config = dict(
    n_layer=13,
    d_model=384,
    n_head=6,
    n_kv_head=6,
    head_dim=64,
    d_mlp=1024,
    vocab_size=2048,
    activation='swiglu',
    norm='rmsnorm',
    norm_place='pre',
    norm_eps=1e-06,
    positions='rope',
    rope_base=4770.0,
    rope_fraction=0.25,
    qk_norm=False,
    attn_scale=0.125,
    bias='none',
    tie_embeddings=False,
    parallel_block=False,
    init='trunc',
    init_std_qkv=0.0282,
    init_std_o=0.0,
    init_std_up=0.0282,
    init_std_down=0.0,
    optimizer='cautious_adamw',
    lr=0.000838,
    beta1=0.95,
    beta2=0.98,
    weight_decay=0.11,
    lr_head=0.00438,
    grad_clip=1.0,
    warmup_steps=225,
    schedule='wsd',
    decay_fraction=1.0,
    decay_shape='linear',
    final_lr_fraction=0.1,
    batch_tokens=65536,
    seq_len=1024,
    doc_mask=True,
    train_tokens=579600000,
    steps=8844,
    dataset='wikipedia_en',
)
Each number is 500 + 25 x the weight over its row's rms, rounded and kept within 0 to 999. Layers, rows and columns count from 0. Numbers have three digits each. The size before them is the row's rms in percent of the matrix's.

# k: layer 10 attention key, 384x384, rms 0.0353, rows 131-177, columns 256-319
# q: layer 10 attention query, 384x384, rms 0.035, rows 132-177, columns 256-319
k131 079:482489486484476468496465485494488552491500499501503482528469497520494513484426483526466547548479553485499504491478490510499480517471492487517496492498510482505495531473459498457491455492478478
q132 085:511554518486474525481495520471559480464564509487474525546487484508523541552534502475504500448466512506458510524530524517468477489513519550499461460512488495503510546503492495508524453499457512
k132 120:550534456489551539538485544509482474509495516503491504506484496499492494529490518500486457484501436501492491530477505490460593498538478490504509511464475532491526461519533504569491525536495510
q133 108:546518502546512496500480534464469479471531491503522508503467505489476525530481544479492482502495499503481518525470482512467506512493454527475517446485489485519455530507474498491528475502483474
k133 114:515516480489516498522540547480502445480518506497474509532479494499502481531513520497466446490511496492510512489509506493493584526543516521480502489503482509489490497518517492558511516523465525
q134 084:471508533500491485476518526499519550478517490525516513493507472515474494529508522457488483535473479516506489503538510540459482535511471517490479462488511530512530520461513487517536474487482452
k134 170:531526500495513523463503561518461462465534511502480522460523491500515480557526501503446436503484474504493524532530539509487534497559494528497508496490494487499477487532557516539517532521470490
q135 088:493526477467541491519463441491501501503534520562540542467523542499476509541524506456504515514536496507538495528506519467461508504523486516472451473539482463530519474539513469506491455541469485
k135 088:493515513467491493520468488545522496508501492494509491510516461582481525489490533501486496524499460515434537504484479478485473476525464496517507494518518496492472517500499490487495501514501516
q136 076:494499484470496508506504466509495523495526463466484457471495521511480484485495514529558522492456489479562522514478485503478517525491546476528542528495491507502546495511471501501489501516484524
k136 075:501522485540511455543505515524482517496515560451482502433529509481492449480519463505445520517527528478510486526518462515508507480460499512516498483455515486463497502513469536478439471451507522
q137 072:491477499496510487486520497483491517538530475529552519529516486503490512527494467528476507512501522506487504457502492456506485494501512464509549502490509553565538492474504474489515503529468459
k137 076:536512472535509520490476549548484498511467499486528505474526521515495533507508526472504493523493463511499500546550498517471497498543515500462508490500519500497558485499515480508496521511516534
q138 100:475508481494532527505503515497457458542515529509520485519500520462475494543508449513502473497476462469509516523477516491478511455529531502544475553532532474492536500502505498512517550522487478
k138 090:527497448493511525485465514520492495533465475512515498518535502503490493535499529502467492496508495526510492491535495488522534524574494478473470496512507545541492471534502528536478488514495519
q139 087:502540484493480518444478516472534464476555508542482500498521503517499520529510526487493493452472498475478551508513504515479492485517475499493473490491497444513472516483514495480477479508497507
k139 109:550518464520545538481490530527460507533470530488495509545503485472491447507488510513488441506499497529478462504504474478494552486546507480482472473517513540526540489527513503531499517507494496
q140 111:480511499479539500440524497479497459489579508499494475526477525484513540514537468479465465459483495490521524559503552519501519472535548494524521496520522472497487545503504461554529526526471492
k140 066:515507470494483488495535544541483482494471523507500491527502502495478469495514487505480501491491453532510529511516504507507566508532527490512496505488503485507532470533525520536517532483525481
q141 116:495518519491521511458499510478492462493561511546471524529490506509523531541550480487471467505497462502497518532532529545505523518503528480489496504532506503500494532522497472530520528500481489
k141 084:481464507499476493553487509507481475479516510502497494513478502522494500477495516489489481480470515510519510469488546515516504507500476498469501451509460510499483542517470507532519480517491486
q142 131:481569476484512544469501501507531442474552507501491489526479466524497501548524504470476468485477505520513526559527528526452497491529517523493490486514496508491474530516537475540557491497481512
k142 073:529494497526501505486501495479510471472515520482506469498479480499544470538459535473473482466454504511542484506486500508501538555495497495503524494516504505521459505506490500478520482499502527
q143 106:499492503514497516525545487523516521456528516521485507450500517481485461530447511513486466507502486463534534535448516488473494509480501534477508514475518462502521487522469445502520507527514472
k143 103:513521472502505436524508514530521480476546522526483495445536516508507508495487512467489483510486491535477548491479503483520514488492480501511499451510511452505469499476492536484514533515515478
q144 095:536493477516555520475493508510475494475433521528543500543523481490513533501501512497480484511535498518469499486455459495511513478497523499531444461479524486500452498474491513459495518486491497
k144 092:523494483508465500507456514495487506504482475501500555509484467552488504494550502511497488539488568498523479546521468426495527508502458562444476473476537508525467471499505474513534428462509491
q145 106:531520479480540516464548475501513505513517482515497495486509491510501505458463500462516491519461533495452511519462522479531515445529509545478465474482475491513510523513485497484480500519509492
k145 098:526533489457514470515475505492558517482497497505462472517522478499524551512527506510511487446484474484485502508475464504477502487520509527478538478516489478483468496480544471496549529482527477
q146 096:527496501497470495477504512520521536504510491477560504514486495482539531513525550522508482494490457483520475509531449505521487503502495493524499433474481552492492517518502489486526547439531528
k146 094:510520497487487464518468486519481518459501503511537537490511494519480488485577504543500491447465507501501472496523505519507536491514501503492478481504478547488471525525496473494471514483518538
q147 100:556513489478467518510507515494507494485503469511480511443509468538518522511529440541474488485436544519502515531520523504477506500536516521508512573531492452507500525476486490498519528548457509
k147 093:469523469488509519527493515527565483527517511522513490507543495518493556473473553503504498531522464493471529486486451480511481495487530499497517506533464490466515515511485494474486520471525465
q148 095:502500471501504538477531524519516513481502486444436522510500464520508443473517515479573490479512478504560478471479525497499495497477459497499512479483488481503509492495497517532526490507474520
k148 094:514482527496520529478495522507518495495503547458498496478511532484452473477487529513540482524480500482469498544489553500469518475485506520495435506497489477479479517462551478504494500466464505
q149 103:492532442506546527494499493492461521472512512464479464493508486471485494522509482498521523507541462498544514520479515478462497498506530507467510525511511476491501527556546510486483493475472531
k149 099:496478484471534506491528483507489502529502500513506508510521531549486465491492504543545535504513506522458498541497474439468529499472527469510552523490549552491511509511551470492477466488462487
q150 096:486460501477554482481477505533485447520486521466481518554508493532481501496523468485558497503512501491469498473593513499514498475482496476529512491498471534512540503496515507556523465524473503
k150 093:499480527470495538514470505501501492531489531493533484511485558452485454474490521531489476498507480509500525534471501519525511527422542529469491512484490527486485476511510481533485505486533512
q151 100:453525524511544478505536489509513462499520477492480541514463481532520458514461513495509540514474487516514519518512521520514480506461500459474544498517489522500498470524489491543517494504470468
k151 095:477516526518538535533530520505554491505537532494464537522524497503454465507528483477527497514458471525474506524521503520484439530507526516514501517510476518485508488479513484519494518513485494
q152 095:497486503515472477537465489532474501521491461485540492483496487496489541494446523492491463489522510490490563481514470533526482541499504471506544512539479437473488463517442538496481517496471497
k152 094:497493517510546525485501467462492513465501509534486545509468458478520488479511471529524487526556496509525504494515495485530454503481503474481522501546499544520457501468497495514514508462516492
q153 100:480504535473505509491503466475476479521508493496488521480553485460481526516526502501464531496431456491491522485532499510561543508514469493470515486502515476483519526525475501495488455529504498
k153 096:486522512506510484481428463471530519514518507517537531525516485531519510504526495506468541475521497497501533500493535562512497513535488517501500488576533476513514534500487493512526507469479504
q154 096:483492500527503455491500497452499488521510495521501546522528512528507508528520457509500527524514510514499467492511486532517517476529548510560535475522533533515503500535510474474503508499509490
k154 092:521512459543497518498470495489462527502501478497547547473509509511519492484489476468454501541509508497500528527518460532493487478517488489503469490496481513501512491494507494483521491508473534
q155 103:526472495528452504536487508501513488484517530484523494507500503519518520493496545488513468488523500480514496458489483471495543493525512521528507526471478480518463484534507509465462518520547485
k155 102:483465529512482477522535496528486501532441500511522498505454550470512532483506519509487468471537509496499489507498509455508503498515512496516493514497505487526479470509473513460528521536536496
q156 106:534478524486549476491554505509503466518498498516485495475481549470449463496475489504526494544513498535515512508487494499501526489501550476449485518478495491519541476499526490548474527502468465
k156 107:480502523480570460517508500544490495530466489499490469508544514443498484522459457515501467525466510523522516482466553558474515496514486494515489517506519469529496477489503496529497547571467490
q157 103:478532459459486485486518486482545505511491475558528501493458466475521510523470479535494535522478479491547516510438490490497505468568546473505539486496523526491498517477500489474498513524487528
k157 097:509532484459499522484505537495513533507486461467511529505515467514521506589510465527476523490471499549469527511484487495530451496509495515554549473526473504532499476507492460467541504513493500
q158 089:441498452510510499514518464550496496516496485484503467459521537535468539500479503505521520488516462527505532533510543493466491489500473514464496496483472524489525498514501473550528472498548530
k158 087:487483536516496481515537463513534480483520493509515481491483483552481497511534456494476515477522488503480534488466482484514472512502519501567495525526512485484471540466482496490485506509504468
q159 091:459498499448533490484537499496513488526492528517522442537473509487515488517539541472503481494549472493484568527531536511479498435517499443487483493498491463512488469535474472520515520500507495
k159 092:505562432499532541474532454508508498470510496437523483505487466493507495473503478535532484512505494533535533468481557464513478519493500533522557511526479485528536495435498446479490504492499466
q160 106:511485468516523480506475474484495502520489462474534506482495444507482534507512493527459497506487520501473499530487500523518539484575496481535524505581488520478498520506506517501515523517513512
k160 101:463491486505494506460465522503501509544482459495533517540505492526526509496510477502480544487524501482516547552523489510527496503499454510513535549518496500479496500538525509516569480480548500
q161 098:528503533517532524535520488498531492465490513530487488469486522538499458512510499503537469533478503472469464497465486480491474497504506516515437486475495495482501489501479490515514486491498513
k161 095:533470528501463491509483520511425504471477482514507473513529526499511480492490481506540467496513510487525513505536501507480468503488496475484518463464529488494576482490502538505533545462502487
q162 096:469502531543495513519507492512539487508529544494494475496543461487508476498476526488518539475457496523459543535519510556462452523473478483480516510497477476476455544533526521500504502492484482
k162 093:508481535526521533509443526509525509511506467522526539514536504513486491489495543504485513509457454543508489530470499518462492513473471528483480533548498473501532530498511482489487440491465480
q163 099:505504467475480530484519493498492500498484508525503503460454504471462487492522522553499505472534494494520475486508509508499545497493534523451524498509465488504510478478534524512489511515520501
k163 095:502509496465465487482507445481529507476483507482488493550479472537509496520503480526481531493492518489512510473510475527532530514565532486498529547460500507486448507532504470517500528539490481
q164 102:467525505477518466498491518514564493504519529497571495501484523511522488505508544476519476522462473538494484563473500529501518543488543486540498505503552522491462517507534474472483478498538493
k164 100:484533438492503525466433479533530487486512478484507436502483469486506530516509471493498485546465454560487554536474460501466509531480470505511505472505502508458540478528514540482515487550472525
q165 096:450497496458512509510480474527473472471482505466462499514492460529499521479462470478475529510462510455519495445536475489488492502545507511447506510541511527487523524504556504510478518507498531
k165 095:503497536501541506488494492481478500524501510468502543499486516535541475507468461477530495507511489524512524533530528499447517513527521520503519507514505552506496495458486513536510483525488490
q166 101:499536486485495489463510488522520509496502473469478483508523480554455509515500464498482514507505544489501507489533491500473518496541511482511470529491480478474503522482492473484493497489463529
k166 095:494519503495504508532495542500487540516473501475510540479534506482570506481519510511500493442496512496525474501508496477487502499529537493487482496497522482536501462515533471480521484462506492
q167 094:474501508495488488534499503507509526486487514505521465508478539495524456514520487510506514458494516487540463522516487512529489467511516483523446526498542517544511463520529494452479519506510484
k167 091:461505527488499492530495523532480489536498550490497483497497508505464470512491500519493511517513510517488501484529490474483527490496512454539479505473503512501489530495516522540485524487492512
q168 096:494497509522455527509489457541488478506506478518527547522483469520488513485516538494460493488490499470531514516449515515509520462553544503495495473507481540508550522522522496484532507467563543
k168 098:539487464518488493471515477496500522463491467521527521455499492499530507493476533445508540525495505490465497512484504487530510481530484512568519436530478493469457541512473462487496477496506495
q169 098:469516518466496459488525511510556521507544459501484487483461506461511511471487510505556489521491531504499507505536501516503480479518522538489562494539470501445475465503478461546486484548481525
k169 095:516503504546473480493519482458513468516527503493516499512456493469511475523489503477453530508485477563527523493461503532524476471498492491571507474523503463508507488492483517514468520479499506
q170 097:500460472485514494492504511534473497516476488547548464487504549487501468500509459543512482539507509552469499524452484520502503487486508468530524519480520505460501511521486561519473520530523490
k170 099:505489520487513488539516513507529487523497509543517506512434484514502516524485457511463525462522503489541500493515492487553494539526491508498544537520515505481501508489494475468523500508512490
q171 102:521523478495510526478522523509501555498461490475463470500494503512518504525489475522504447486515495456502505512484509486509558482534531502472428538475472487512445480499503480526469506520453520
k171 102:490491505461506495502510502513523508519481511503475513503486506486503537466508507539489474502488497491520487484497475475469506470499500531476478481485487461516496483466518494511512507507546506
q172 105:467538505504501495557492510504486504486477481484465479500476507532498507485463473539481468494506550494480522499500534481481477516552474515492481496476527505525523516460493505506492508508457487
k172 101:489515503543461492505557532460503489522539505538461500487512514523495498515472473474456489532500507476502515487516484515556491497498480501473499543499513502519528522459508476522540497508495460
q173 110:486479525479538519488505504544477477496529470468487515471483502505489518486522488504510500500464490488498467497562503491482507498466488515515510554513489500511549476484513522534476527454488508
k173 105:473489501488509478550501500510446455496476515498469501495506549508469527450502478489512461476507497472481478485474462516472489514485459462484504491484474521474517488475523548531485530483467513
q174 103:502507423466459506494512512544494530490497512450516474530482437522522503521540481500471522457497538493479493501469505504482515504551519530481519488493493507498463468468486495484484521536483513
k174 100:520542502496520540464492498491495501523476502490530487521482498472500492525517471504534478481510478496506510497458490495478520480506499510531523488492467531493484473504486515511478503525479521
q175 097:509444576536470507479489489482519510500455534488535490491509499502526498505518509499498449537509448497500488489502500563487486507449495500483476451468514526512459540465499508503540497491542499
k175 096:533492525539474491491509471537491511457489480489515536498468492534484528471507499471486494529498528498505500514529519527488480470454484503501484515505475501494526518539455514506465508504513504
q176 100:486541584521518519507453495454473471507520513541521461550482502493466514499468482500528503476510486483487494494459531518458481510519491508465555506477491519500503542497514502500474519482473471
k176 097:486490503513470497515536501501503475451501461488477507492493469513507462508505495480506521518509529545523501492483545541508458512449501450464500474477461501488517513500519486516522472490477486
q177 100:488474474523510463529561503482482512482504506502505424536455531498458493516508475540513469526498553507495510474484460510512496492509507501490511549482526480502509488496494485511502521486441481
k177 101:494520512532527500512536490483489483505497476457520508460503513503479465522478470531537482551543498502504492474505515483469482508503540494508515534484515487530521495492505509512501530500448471